From a checkpoint of a small transformer trained on Wikipedia.
Training: 691M tokens, 5272 steps.
Each number is 128 + 32 x the weight over the matrix's rms, rounded and kept within 0 to 255. Layers, rows and columns count from 0.

# layer 3 MLP up, 640x320, rms 0.0807, rows 521-549, columns 0-79
[[121 138 110 133 140 166 139 148 103 142 123 156  97 172 108  73 195  64 177 127 110 112 103 144 118 143  54 142 131 149 149  88  56 157 136  82  87  97 131 159 161 112 150  91 195 149 126 157 111 168 114 116  85  96 101 183 125 142 116 129 195 126 141 146 184 135 128 141 122 110 160 132 118 120  95 110  67 144 125  94]
 [160 153 118 119  67 106  75  95 121 137  44 160 124 133 119 141 102 157 105 135 174 122 170 107 146 158 170 171 116 151 169 123  77 124 162 115 148  76  89 105 128 151 114 115  43 139 111 136 139 126 118 101 118 168  84 107 116 177 148 111  85  57 145  96 119 115  90 185 108 207 134 114 162 106  93 194 101 208 132 165]
 [161 177 165 142 105  71  96  78 134 118  87  93 101 107 142 139 188 145 115 136 121 104 130 113 116 145 124 135 157 129 135 159 158 138 140 153 108 150 100 124 172 135 156 168 177 151 197 172  97 189 164 132 143 176  77  67 139 108 113 101 115 135 121 123 141  84 100 155 112 103 101 174 148 156 139 129 114 121 102 112]
 [117 144  74  83  90  84 135 173  90 154 132 105 156  74 148 175 144 100 113 101 100 106 143 130 135 123  95  88  94 138 148 129 148 171 152 137  93 143  49 214 151 108 107 163 125 118 143 113 106  54 195 189 124 155 134 104 133 145 132  95 103 112  97 153  68  94 151 147 170 192 208  81 111 122 134 172  66  88 134 118]
 [136 159 164 201 119 122 127  94 185 134 147 120 102  88 108 163 206  87 199 143 146 125 103 119  74 128 169 121 166 114 147 185 173 104 107 121 109 117 146 142 101 202 122 122 151 129 107 112 102 137 157 117  61  79 104 122 135  79 169 119 146 139 163  79 140 201 111 125 119 105 131 163 116 114 168 143 125 151 146 154]
 [146 164 173 117 181 155  63 160 143 123 145 128 111 109 181 137 139 187 136 110 135 173  93 129 172 162 144 142 110 147 138 159 112 110 107 112 180 157 148 114 117 128 117  56 109 161 153 123 151  98 161  68 101 124 115 115  89 179 173  99  69 141 143 124 163 122 137 116 136 112 132 158 131 181 126  90 125  94 146 176]
 [174 168 165 180 133 224  83 198 153 123 172 138 125 136 111  91 129 159 150 117 120 138 128 183 138  71 130 123 141  76 163 167 136 115 121 132 126 107 108 166  76 128 145 100 199 144  93  90 127 131 153  97 108 124 116 131 153 110 107  98 114 135  98 123 123  72 153 145  94 145 100  84 117  84 157 173 135 114  93 143]
 [ 81 130 116 175  99 140  89 145 156 154 133 147 132  96 124 143 131 140 127 141 159 127 107 132 117 124 149  92 157 140 128 139 195  60 118  91 124 151 150 135 191 121  85 111 134  52 108  95 133 155 154 129 145  83 159 169 124 103 175 108 178 172 165 114 150 121  85  56 121 161 195 183 126 179  99 125 147 186  86 107]
 [ 79 119 105 132 117 147 146 173 136 181 175  74 135 160  64 136 106 121 118 124 113  96 126 129 107 134 171  94 122 145 179 163 136 113  45 200 128 183 116 165  73 133 142 132 112 144 136 129 110 208  86 106 137  68 115 102 118 121  87  99 211 186 162 154 144 130 122 136 108 140 107 155 172 128 215  71 101 137  65 123]
 [123  58 145 129 133  41  60 118 139  98 182 148 114 102 106 118 119 163 148 154 121 105  96 173 141  70 116 160 103  74 129 127 129 163  96 163  71 146 108 101 170  89 131 133 139 165 180 219 167 151 173 168 113 126 167  93 140 126 145 107  80 127  55 124 135 108 159 228 101 166 161 107 112 148 145 110  70 113 137  93]
 [158  93 131 124 134 152  91 115 139 128 107 106 193 200 200 171 128 158 133  78 155  44 148 115 106  79  82 139 166 144 123 135 181  34 138 100 170  81 137 153 159 136 203 128 163 153 101 155 120 162 155 136 162 136 143 177  79 114 137 120 107  84 144  83 140 170  99 135 217 139 100 125 146  86 136  81 145 118 174 147]
 [167  99 139  79  77 111 135 160 162 106 113 154  89 107 179  91 136 143 133 125 195 108 173  80 136 129 123 129 157 149  83 143  96 150 123 165 126 106 127 134  72 141 129  94 157  94 148 169 109 138 128  84 171  98 111 159 119 192 149 129 138 127 177 126 108 153  85  83 107 151  86 128 134 121  95 137 111 148  85 118]
 [112 139 113 134 184 128 191 160 113 149 181 120 125 196 127 108 111 168  83 163 154 172 123 177 144 148 107 135 109 145  71 133 171 188 138 174 120 128 158 150 139 148  87  95 120 118 128 114 175 126 167  48 136 118 107 102 106 134 121 114 106  85 126 143 127 123 111 118 134 118 147 120 123  84 148 194 101 119 136 102]
 [136 148 119 190 111 102 112  94 124 144 112 142 107 131 105 144  94  92 115 118 143  80 145  98  91 129 113 131  86 142  81 195 123 188 171 123  92  55 174 133 136 101  88 150 163  71 135 140 136 147  77 125  85 109 114 144 145 122 204 163 168  78  96 147 100 146 131 124 132 130 146  71  74 113  78  97 141 199 137 153]
 [153 131 106  96  78 166  84  59  46  75 126 137 159 111 116 152 109 133 168  74  87 122 187 128 113 149 173 117 151 194 159 123  93 155  91 167 125 160 109 135 144 124 102 121 115  97  73 130 136 195 179  98 150 108 130 154 123 189  86 141 133 112 122 111 139  91  66 151  94 126 118 171 122 124  81 166 108 152 121 179]
 [103 187  77 129 139 122 177  79 165  84 151 110 111 169  72 118 123 110  83 131 135 190 202 125 129  90  82 124 106 156  39 101 117 124  92 111  89 119 158 103  92  73 138 152 219 127 168 129 105 107 108 139 137  89 130 119 149 120 102  84 127 168 139 176 211 120 114 133 116  93 184 127 111 127 107 142  94 120 111  88]
 [137 100  94 121 155  72 132  76  88 125 164 120 123 127  59 118 128 152  67  88  87  85 138 159 106  88 133 140 157 147 202 131 150  96  81 142 103 100  78  94  69 158 141 134 104 114 123 102 117 145 153  95  50  77 159 136 147 175 116  98 156 149 128 127 176 156  99 118 100 196  87 120  85 131 146  88  80 146 163 111]
 [115 119  91 165 172 164 150  49  87 152 140 193 106 178 168 135  95 125  93  91  66  99  69 185 162 111 122 158 220 132 120  85 120  78 164 147 128 107  76 125 162  82 167 140 143 132 105 158 164 201 196 193  93 155 155  97 125 136  99 153 171 133 120 189  38 133  64 115  72 208  95 182 133 143 127 133 146  96 138 123]
 [ 87 137 104  85 133 102 101 109 105 204 160 161 102 112 121 140 180 114 128  93  92 149  50 151 144 113 184 106 159 100 126 125 102 145 172 134  73 152 121 153 140 144 118 131 164 149  97 127 159 175 168 100  99 120 157 114 169 114 104 104 115 136 102 130 127 109  99 121 113 128 117 140 131  98 126 102 141 146 109 170]
 [134 117 162 139 129  79 142  97 160 104 138 122 163 134  56 149  50 108 140  99 103 123  75 158 206  78 138 129 117 127 132 140 117 194 134 102 133 159 109 135 153 127 104  75 121 147 128 161 133 143 161  88 149 146 128  99 183 118  80 110  67 142 157 118 118 129 154 150 119  91 145 150 128 122 117 104 125  99  64  92]
 [ 64 104 139 140 166 136 170 138 130 148 122 130 166 102 111 145  75 119 120 145 124 147  96 125  88 162 104 122 149 187 156 126 122 125 167 117 112 127 101 126  45  90 171  72 110  87 135 146 114 132  85  88 105  82  97 153 124 119 135 169 114  91  51 155 198 137 127 155  81 103 168 111 141 103 112 121 124 100 163 169]
 [143 127 121 160 122  89  94 201 175 156 100 107 111 142 136 115 155 194 104 120  93 142 148 120  68 117  25 170 130 123 100 113 132 135 146 127  93 155 177 159 166 139 156 106 128 160 115 153 132  96  83 164 174 194 159 129  81 105 144 176 151 127 145 132  92 148  81 144 163 137 130 134  75 116 153 102  99 150 137 127]
 [ 85 107 175 151 136 140 117 137  97 156 142 154 161 170 186 134 148  98 132 108 105 134 152 126 156 123 161 139 142 135 117 130 129 144 181 111 141 111 151 146 157 137  94  99 156 132 105 148 167 132 130 139 139 107 143 122 120 147 173 150  99 156 125 122  70 158 130 118 118 142 155 151 135 138 172  72 123  86 125 109]
 [ 89 123  87  67 127 121 137  73 123 147 184 145 128 117 189 139  75 119 122 142 131 127  99 169 116 138 113 103 143 158 113 178  94 113 126 167 135  76 149 168 171  85 101 131 141 172 126 155 155  89 154 169 141 141 132 138 151 171  73 120 105  93 108 133 156 114  78 143 128  89 152 156 118 164  99 104 111 137 114 111]
 [199 117 109 181 186 102 152  43 126  99 137 150 159 100 154 172 104 117 115 196 128 128 115 129 153 130 142 153 122 142  82  83 160 100 175 109 148 105  89  90 129 162 176 158  82  85 164 151 124 148 153 132 137  60 125  55 103 128 172  90 169 109 186 125 122 116 148 105 157  76 119 157 123 136 109 112 137 124 140  74]
 [130 165 116 163 137 189 127 129 141 121  72  83 132 112 108  69 158 107 136 137 133 149 185 107 149  72 113 131  88 164  99 166  76 142 121 172 185 174 139 133 150 130 217 143 130 183 135 115 152 186 127  79 136  85  88 148 207  87 128 151 167  86 149 107  75 165 163  56 122  87 132 100 111 113 138 115  99 205 138 108]
 [228 120 126 100 167 112  74 117 132 104 144 147 114 148 107 147 147 145 105  80 174 135 161 156  94  86 135 127 170 124 192 142 121  79 151 134 155 128 137 140 139 104 175 108 175 122  62 130 132 122 166 103  94 167 127 199 132 123 123 114 165  79 179 160 193 137 110 174 124 130  96 205 100 131 156 156 137 142 151 121]
 [104 134 120 110 149 127 133 160 117  73 151 136 176 107 160 127 106  83 131 130 110 141 150 122 149  91 116 122 115 169 118 137 211 147 115 145 136 102 118 120 128  91 151 123 123 196 129 120 112 149 105 161 133 173 179 118 105 127 111 166 119 118 103  95 130  77 115 120  87 161 174 174  82 161 132 163 157 148 130 130]
 [144  25 142 115 134 102 120 135 122 178 126 114  65 154 130 116  74 104 184 118 168 165 178 128  79 169 101 133 171 163 162 160 121 172 141 138 126 118 128 158 123 105  77 129 138 181 147 148  91 139 107 115 173 144 172 193 112 122 179 108 198 144 154 102 113 139 110 140 127 122 153 150 150 116 147  80  94 165  98 110]]
# layer 3 MLP down (transposed), 640x320, rms 0.0779, rows 521-548, columns 0-79
[[ 89 114 162 142 114 157 140 132  96 114 144 129 114 116 150  90  92  99  99  95 102  93 151 126 200  80 146 157  89  71 113  90 176 128 110 138 133  71  81 115 111  84 120 102 113 126 141 189 147 169 160 110 152 161 173 114 151 114 152 138 103 167 137 214 112 163 111 110 163 135 162 150 122 155 145 108 164  88 116 161]
 [152 109 104 102 152 136 135  98 154 161 156 157 125  56 120  91 202 172  58  85 196 186 164 110 154 107  53 175 109 119 119  81 177 155 111 185  77 156 172 184 121 158 166  47 102 153 143 137 139 163 124 156 108 124 155 106 134 124 116 135 175 102 133 112 150 144  77 123 179 155 169 135  71 174 133 114 144 134 162 121]
 [100 133 155 181 152 134  82 128  29  75 161 118 121  59 150  99 147 144 181  64  75 106  85 177 127 188 134 125 139 139 106 160 147 162 165  87 115  97 170 117 185 177  92 136 135 140 136 140  73 228  78 155 200 133  77  95 142 103 139 113  90 136 137 148 150 117 121 117 118  60 103 167 196 107 148  72 116 134  87 118]
 [ 83 126 151 157 206 100 144 157 131 138 161 187 100 122  77 138 150 162 126 106 105 106 118 121 104 110 136  74 147 157  76 127 150 125 171 132 138  95 243  91 126 179 143  81 132 102 196 155 116 145  62 115  90 133  96 176 102 170 122 177 146 129 128 205 157 136 137  73 121 140 116 117  82 146  93 108 190 157 133 164]
 [103 189 117  92 172 164 175 120 109  64 154 119 184 133 147 110 124  83 101  71  90 141 128 103  90 124 106 127 195 171  72  95 159 110 152 110 161 143 155 122 131  91 201 130  47 136 150 141 128 125  97  97 136 142 143 147 183 142 137 140  96  92  90 123 110  46 153 116 154 149 170  96  78 143 182 185 153 116  93 154]
 [ 87 134 166 165 146 189  82 116  89  89  87  68 107 153 148  76 155 121 110 117  92 147 132 124 172  98 110 142 128 157 109 152 139 159 149 154 125 187  59 141 118 158 185  97 153 156 171 112 144 131 146  89 115 153 216 129  97 158  82  82 153 155 146 158 128 134 145 115 116 143 137 183 127 174  92 119 147 139 104 116]
 [122 146 193 175 128 141 199 128 103 153 121 108  39 155 134 106 134 112 125 124 160  73 150 150 145 144 104 109 153 108 144 141 110 140 152 135 138  64  62  83 151 132 169 101 138  89  96 144  85 131 122 127 108 137 117 139 101 128 147 213  96 155 139 118 192 135 133  77  93 139 111 162 131 130  90  91 119 116 132 129]
 [154 138 128 118 178 128 112  88 147 219 142 218 158  63  94  94 106  99 108  76 131 136 148 162 130 151 141  62 170 211  92 137 144 102 145 104 126 128 115 123 174 121 108 103  79 135 137 196 124 178  95  72 188 130 102  96 127  49 106  78 160 151 125  70 170 182 110  64 180 188 173 135  87 120 135 171 120 127  93 125]
 [ 97 147  98  90 149 108 125 154 147 123  85 128  97 162  49  23 121 151 142 152 164  66 177 140 103 125 138  89 176 103  83 177 120 103 100 190 119 102 106  75 146 114  68 174 109 165 144 110 167 119 111  73 121 144 148 122  73 122 138 141 190 137 116  64 148 183 177 147 141 124  99 113  93 130  93 152  72 110 126 136]
 [105 131 104 103 122 135 158 128 166  75 119 151 104 126 153 135 102 164  77 155 106 134 148 130 144 152  99 124 125 164 178 124  96 117 160 138 138  73 133 120 118 132 119 149 130 101 143 103  60 112 144 120 119 122  94  96 113 152 123 160 135 127 137 194 117 145 163 126 149 113 166 130 162 156  95 113 133 114 172 203]
 [125 158 156 107 119 154 118  94  83 126 132 127 156 130  67  88  99 142 107 118  55 112  95 137 123 108 161 138 144 190 107 107 107 158 220  92  95  94 103 109 140 144 145 154  78  81 134  38  73 122 153 162 149 142 161 139 136 151 144 127 112 128 122 128 141 141 132 170 132 169 105 109 117  76 187  96 141 137 131 121]
 [ 96 131 157 211 151 199 112 128  86 105  75 118 118 134 181 162 115 147 110 112 138 154 126 161 142  96 167 173 158 146 122 126 184 112 145 105 115 123 169 154 155 167 123 137 168 190 131 141 120 153  63 168 131 118 132 120  95 104 112 117 113  73 153 125  99 108 163 136 160 121 107 125 123  71 132 131 115 148  92 150]
 [105  93 165  73  80 122  71 115  85  91 117 107 113 100 150 127  63 100 121 135 129 103 136  71 139 133 160  51 127 110 132 102  93  92  92 114 137 109 120  71 123 151  82 119 145 136 183 190  83 150 121 108 139 124 115 148  96  91 140 151 150  71 153 138 124 148 100  93 103 148  99 166  76 127 139 123 158 151  83 106]
 [100 167 155 116  92 167  84 142 134 136 112  87 131 147 152 135 121 138  98 155 149 153 117 165 133 121 150  94 154  80 107 140 155 119  57 149 153 135 135  65  48 114 134 154 147 161 111 117 131 148 165 133 114 136 140 143  67 157 121 152 108 183 128 163 131 102 175 160 122  95 131 153 126 113 196 173 133 131  84 107]
 [109 156 136 119 108 105 176 134 160 138 156 187 128 150 139 124 135 189 102 117 150 104 146 194 122  91 115  97  94 133  99 115 134 101 101 117 109  63 110  97  88 201 201 149 105  95 120 134 150 167 111 156 140 172 117 118 105 145 188 137 128 136 103 182  66 135 167 139 142 153 147 154 124 183 143 142 142 143 176  39]
 [136 150 100 138 122 142 115  88 165 173 110 143 109 155  97  92 132 102 112  57 172 153 131 191  93  82 142 110 206  92  70  86 101  95  83 119 166 113 106 101 182 146 134 133 112 110 195 182 151 186 105  78 137 165 126 150 107 102 102 148 130 169 112 145 122 136 252 159  84 169 152 155 157 100  83 136 129 173 132 124]
 [ 57 161  88 161  75 152 139  87 108 206 106 151 139 117 145  69 134  84 128 119  99 103  74 131 107 164 104 118  93  96 100  95 100 159 129 122  92  91 150  67 112 117  52 134 140 129 116 146 163  75 150 105 127  97 145 189 129 144 141 150 138 128 114 106 100 139 167 145 115  66 126 124 203  87  90  85 139 144 109 128]
 [116  87 105 138  55  86 101 156  89 187 136 170  57 145 103  78 119 169 120  87 130 193 111 153  89 124  85 150 100 127 143 151 102 119 132 105 146  66 187  81 148 189 146 103 100 200 134 174 169 128 155 118 141 114  98 157 130 130 185 172 147 162  73  60 115 136  79 100 102 161 130 114 144 147  68 106  91 155 116 146]
 [129 184 124 151 172 193 147 149 123  68 142  99 139 117 143 117 129 161 182  81 182  55 170 194 172 141  62 144  96 125 112 174 188 129 118 113 173  85  88 142 111 159 108 141 141  91 151 124 129 116 131 112 153 169  73 112  94 141 135 189 148 108 115 200  78 147 127  22 148 115  86 155 127  98 145 155 127 126 105  83]
 [ 98 136 149 110  97  97 115 156  85 100  67  85 161 105 147 138 101 123 125  99 130 156 101 173 150 119 111  84  90 158 136 111 130 128  93 117 151 128  63 119 168 153 135 158 126 164 110 104 144 146 120 157 112 178 101 120 117 101 108  91 102 146 104 171 102 117 107 125 137  63 107 135  92 110 130 121 149 100 115 101]
 [148 125 134 114  93 140  87 127 163 146 120 102 138 152  94 154 137 103  78 114 114 137 158  95 192 127 144 105 118 100  73 137 134  78 115 111  74 139 119 127 161 149  68 156  93 116 165  88 133 134 156 128 137 188 135 107  50 134  62  82 168  69 151 107 117  91 106 159 160 141 141 135  96 144  93 133 141  87 137  28]
 [116 116 102 113 148  91  96 133 105 117  87 125 126 147 127  77 183 146 157 133 103  72 155 105 128 155  47 131 116  99 109 186 150 115 141 124 114 126 126 154 115 208 113 132 122 153 122 108 109  96 135 123 156 144 141 151 174 153 172  80 121 144 118 158 144 143 138 131 143 118  88 114 112 138 176 122  97 123 119 125]
 [102 103 106 150 143 156 129 108 158 118 115 150 173  81  56 123 130  87 150  63 137 111 140 115 177 103 158 110  73 141 114 107 120  63 174 140 160 118 158 146 134 122 148 171 120 143 137 222 105 159 120 161 134  93 174 142  91  60 108 130 157 103 153 168 128 132 181  93 174 116  99 118 111 129 161 144 167 142 128 116]
 [ 98 153  91 113 189 162 103  45 163 193 178 138  68 162 119 170 145 107 182 133 150 138 138 142 131 142 136 131  80  64 146 116 102 123 165 168  95 148 143 125  91 127 171 151 165 165 111 131 106  95  98  47 169  95 190 114 157  94 160 143  94 103 121 138 155 187  98 114  89 129 126 104 108 147 165  88 112 137 158  67]
 [192 177 173 126 137 132 140 138 110 112 190 122 128 145 131 190 161 133 182 154 135 103  99 124 109 155 149 174 193 149 104 130 149  96 177 154 121 163 103 125 169 165 115  64 190 131 107 139 140 139 102 111 103 147 124  59 141 154 154  99  99  89 122 155 124 139 112 126 167 137  49 130  96 105 109 146 166 110 140 224]
 [121 149 105 129 139 134 115 133 170 100 167  83 157 124 110 121 107 160 150 150 195 125  81 104 107 115 196 103 149 103 139 137  86 142 102 124 127 116  80 102 163  86 174 123  95 186 139 117 108 109 185 123 132 130  70  85 159 127 180 120  68 144 137 117 104 127 111 159  77 140 125 154 134 201  64 149 181 169 113 158]
 [ 75 145 158 183 128  99 116 183 166 136 160 125  71 141 116  96  96 154 111 128  97 146 113 124 136 125  79 115  94 146 120 147 128 164 117  95 133  95 139  66 111  94  76  90  78 139 145 116 126 126  90 160  31 115 129 105 154 165 115  75  88 168 129  54 145 145 158 105 153 135 144 178 116 119 163  65 149  84 151 170]
 [148 165 128 100 170 134 168 134 119  85 144 141 154 119  92 181 144 112 175  65 114 129 120 138 137 155 119  82 152 142 121 110 113  96  87 127 112  56 181 170 140 139 125  83 161 123 182 137 160 152  71 170 129 127 141 108 129 125 155  89 102 126 153  59 154 102 102 102 131 155 145 156 142 145 140 127 173 113 144 149]]
# layer 3 MLP gate, 640x320, rms 0.0826, rows 522-549, columns 0-79
[[101 110 131 142  70 133 108 157  98  92 126 110  80 146 117 131 131  63 166 117 116 144 119  93 100 152 212  71 152 125 120 216  65 145 103  80 117 147  90 125 107  91 154 147 162 128  78 195  84  91 132  99 109 114 107 126  32 160 113 210 106  98 111 112  82  98 169 103 101 142 136 147 137 108 128 183 127 123  86 164]
 [129 125 169 156 135 132 180 134 159 159 120 140 122 126 126 132 140 122 207  90 166 151 138 100  92 177 160 108 122 144 134 148  95 170  87  95 154 129 163 187 162 117 122 135 139 162  93  33  75 138 134 111 159  93 133  76 125 120 135 138  84  92 142 165 131 116 156 142  86 130 148 229 172 136  57 164 138  85 171 139]
 [134 138 130 109 133 162 158  95  79 136 211 136 155 175 145  58 118 117 132 118 122 127 144  95 115 130 140 134 100 169 151 137  81 111 145 127 107 105 107 140 104 137 142 169 100  65 162  81  48 106 204 141 139  88  68 163 118  93 109 195 161 207 134 190 159 133 117 110  92 115 140 149 143 179 105 116 124 183 124 204]
 [126 126 158 103 110 134 134 121 162 143 100 133 129  85 120 108  69 110 100 175 177 156 141 123 113 101 110 128 163 130 159 152 144 152 171  87 113  62 146  51 198 156 160 131  77 145 134  78 167 121 137 162 127 124 163  74 109 160 117 105 154  79 140  88 129 135  92 145 122 121 141 127 124  72 120 144  96  84 142 165]
 [ 92  90  83  71  80 124 143 122 115 103 128 118  80  54 119 114 155 106 130 101 184 105 123 106  98  75 111 114 137  90 118 104 188 150 115 126  93  97 133 155 116 178 117 178 193 114 146 163 130  71  99 105 145 162  67 125 124 142 159 128 119 132 116 106 126 149 123 110 127 159 136 180 109 115 106 138 179 145 135 148]
 [ 91 151 141 135 119  96 112 146 113 175 145 140 151 112 121 133  85 140 134 105 115 144  72 154  91 121 110 124 128 140 139 129 109  94 157 151 147 152 147 165 149 133 130 103 167 189 140 143 142 112 105 101 107 158 125 131 165  89  96 148 187  94 104 144 139 130 104 155 158  97 188 162 136 107  99 108 216 157 114 141]
 [ 93 151 130  95  50 146 123 105  72 150 157 104 100 164 113 138 240 150  89 158 203  93 161 151  96 124 123 130 127 122 175 153 111 129  94  93 153 152 120 130 143 162 159 166 108 178 136 151 100 163 137 116 159 170 153 158 132 119  78 170 109 104 107  89 107 172 109 104 132 205 149 108 145 137 172 138 123 139  65 147]
 [ 90 129 118 125  59 104 122 119  70 170 123  73 133 111 151 106 104  56 183 136 100  98 110 116 174 145 201  79 127  75 114 158  95 145 156 121 128 103 125  91  86 147  82 215 143 115 179 138  57  78 166  91  95 113 113 170  99 142 180 117 172 116 157 185 159 136 101 132 123 184 135 134 144 107  99 112 144 168 127 182]
 [188  91 109 112 134 125 156 129 144 154 170  86 171 133 160  97 131  82 114 127 186  83 129 135 167  73 128  80  89 137 136 107 112 101 113 159 184 172 128 140 140 109 205 152 188  84 113 141 159 161 177 130 191 156 102 123 124 133 160 136  79 138  86  46 129 176  81  93 151 121 125 149  88 132 168  84  87 166 122 149]
 [136 163 136 212 101 129 105 114 164 151 159 137 125 151 121 149 145  97 114 134 126  96 117 137 137 171 104 121 119 110 105 162 147  70  73 123 116 139 132 122  98  97 208 142 176 173 126 220 141 180 129 126 119  92  61 168 131  84 156 127 110 122 104 118 167 118 127  78  83  83  87 187 108 139 135  79 123 142 115 146]
 [148 134 103 129 124 127 139 155 165 182 190 158 152 105 146  67 182 137  84 125 103 158 106 122 192 142  45 125  95 107  79 104  82 100 169 148 185 111 138 104 112  86 157 154 139  97  95 138  80 133 172 154 155 201 203 139 173 105 142  83 137  67 109  82 141 157 116 114 147 116  79 150 128 141 150 131 127 150 157 100]
 [145 152 154 145  96 130 130 122 190 128 165  90 140 152 122 104 124 154 101 105 131 175 146 156 117 120  93 188  79  63 125 103 130 107 153 158  97 129 143 181 141 113  73 109 194 151 138 105 109 109  92  71 148 108 152  99 160 142 118  90 114 156 131 138 112 161 101 176 150 153 105  78 140  93 179  89 157 167 170 102]
 [164 126  99 190 120 139 109 141 164 162 104 142 150 136 151 126 115  99 132 156 160 115 107  59 142 129 108 134  92 129 112 184 150 122 144 130 110 128 157  90 213 124 169 118 119 142 128  99 101 138 160 132 122 147 165 133 182 101 138 110 135 122  99  78 151 159 114 131 165 141 148 146  95  89 126 129 129 136 108 120]
 [118 143 143 129 145 172 106 105 132 145 135 160  91 162 127 118  87 154 136 136 133 145 112 170 121 187 199 134 126 139 163 186 114 190 133 137 192 111  67  84 123  63 151 120 164 134  99  98 172  92 140 108 130 100 154 151 113 185 114 126  82 158  99  62 190  95  60 133 154 121 137 161 172 120  96 113 130  65 118 190]
 [ 33  78 198 164 175 135 116 112 127 102 131  77 108 127 115 121 132 149 103 189 127 124  90  94 173  85 141 103 162 137 159 130 173 123 160  95 138 108 116 142 157 100  68 159  53 149 121 111 130 174 172 101 146  84 104 126 112 189 121 159 101 172 140 187 138 142 129 104 145 192  79 109 183 119  77  85 100 160 117 125]
 [140 173 144 133 135 138 108  97 108 121 117 106 136 137 129 126  84 176 158 110 160 163 139 110 178 140 106 129  52 106 125 116 153 111 134  82 193 145  92 166 171 110 113 125 159 156 114 132 112 148 125 121 106 100 104  92 161 120  93  94 118 101  92 162 157 108 165 154  89 135 163 132 123  81 151 140 112 127  89 105]
 [ 85 109  93 174  48 152 195 111  82 178 154 116 138  97 110 147  86 114  99 135  97 117  91  92 154 112 137 114 155 140 122 125 128 103 119 110  76 142 184 114  84 134 121 116 141 143 152 165 119 122 157 103 147 126 130  90  21 131 148 109 129 161 113 128  72 162  83 104  87 123 136 148  74  57 211  71  99 118 132 143]
 [104  71 176 157 119 174 153  88 101 134 122 140 122 155 126 166 150 135  90  86 124 109 179 125  96 110 126 140  74 150 144 170 127 141 155  48 137  96 113 118 121 140 143 114 111 122 102  99 125  66 168 161 101 140 116  97  89 164 173 190 201 143 114 167 108 105 154 131 136 151 149 144 104 110 166 127 107 188 146 112]
 [110 155 121  94 160 107  87 131 146 125 119 102 113  99 140 144  99 151 121  69 137 122 108 159 120 169 112 122 124  75 140  88 157 115 124 126  92 178 152  75  90 139  80 129 121 141 162 159 119 155 117 112 104 152 172 118 162 115  88 114 128 114  69 111 190 154 119  88  79  91 117 164 100  79 109 124  90  95 133 136]
 [127 131 120 100 175  58 168 184 107 142 120 123 133  79 128 175 147 139 128 173 132 133 130 145 117 115  72 116  84 117 129 129 161 200  76 187 134 138 130 140  96 147 129 141 115 168  98 113  81 137 123 127 184 115 135 196 180 114 172  99 115 127 139 132 116 134 128 119 143 108 130 141 177  90 158  82 148 153 125 193]
 [111 163 113 159 163 142  61 178 150 134 146 124 113 136 112 152 161 131 108 122 103 160 158 116 110 146  80 111 122  77  65 112  69 185 115 127 105 152 154 187  99 158 156 120 140 140 127 188 125 139 126  49 134 138 154 131  88 110 166 114 163 169 154 116 137  99 137 122 143 175 120 112  73 142 124 107 192  93 131 171]
 [103 158 189 136 127  40 116 117 154 124  77 116 161 115 101 119 154 123 101 183 169  54  90 113 133  82  93 115  89 160  90  91 106  81 119 144 169 148 186 111 120 126 174 156 116 158 178 125 121 156 140 124 148 128 173 153 133 137  99 110  57 150 133 139 120 127 130 102 165 137 143 104  94  70  94 160  98 142 103 155]
 [136 157  78 129 104 108 133 115  77 151 172 175 104  84 132 154 118 150 208 127  94 136 143 167 146  50 128 172  89  37 141 148 132 142 176 125  97 172 166 139 110 146 141 133 117 110  85  86 101  79 152  96 180 140 149 121 185 117 171 161 114 122 100 133 149 176 165 145  40  97 111 108  54 130 115 105 146 172 127  70]
 [137 207  97 141 117  93  99  59 112 141 185  79 118 149 162 114  82 122 190 159 153 198  70 142 124 133 143 164  72 122 154 180 131 173  77 119 115 102 143 138 127 151 165 150 142 122 209 161 195 166 127  79  99 141 111 100 136 117 130 122 133 158 167 132 106  77 133 122  85 125 135 174 188 148  84 176 152 216  97 126]
 [130 120 110 138  43  77 108 114 179 179 161 113 154 142 107 133 106 150 149 143 119 106 118  47 167 187 116 103 134 127  87  96 151  94  61  91 168 142  87  98 148 153  67 128  95 130 143 130 153 106 129 124 147 159 140 137 118 105 127 103 100 116 142  65 115 129 103 116 119 163 109 184 126 104  88 146  96 104 160  87]
 [126 129 132 134 114  78 120 129  69 139 118 122 121 119 118  81 139  91 137 177 139  80 186 123  93 151 142 159  90 130  61 106  99 115 146 178 125 173 166 143 177 152 184 118 140 105 134 153 153  94 148 117  90 148 134  99 113 154  94 174 152 133  90 171 133 146 141 130  91 139 101 123 123 119 111  90  78 126 136  99]
 [111  96 123  90 104  82 199  84 159 118 122 126 136 153 109  99  69 103  99 167 144 102 135  86 153  79 101  87 129 140 154 142 135  61 144 153 108 142 142 130 192 152 103 133 172 120 160 138 133 129 115 156 133 169 116 151 114 147 118 127 163 158 143 113 153  80 101 137 105 120 122 116  99 178 115 124 129 131 122 166]
 [126 199 100 133 119 147  89  72 130 154 137 188 127 134 129 101 135  45 124 121 157 132  96 158 126 152 104 158 190 125 136 137 158 108 113  92  91  98 123 127  95 115 111 138 152 129 132 123 151 119 110 140 181 155 153 133 123 155 100 149 155 184 114 124 119 152 155 129 145 152 113 131 109  32 130  39 106 216 116 130]]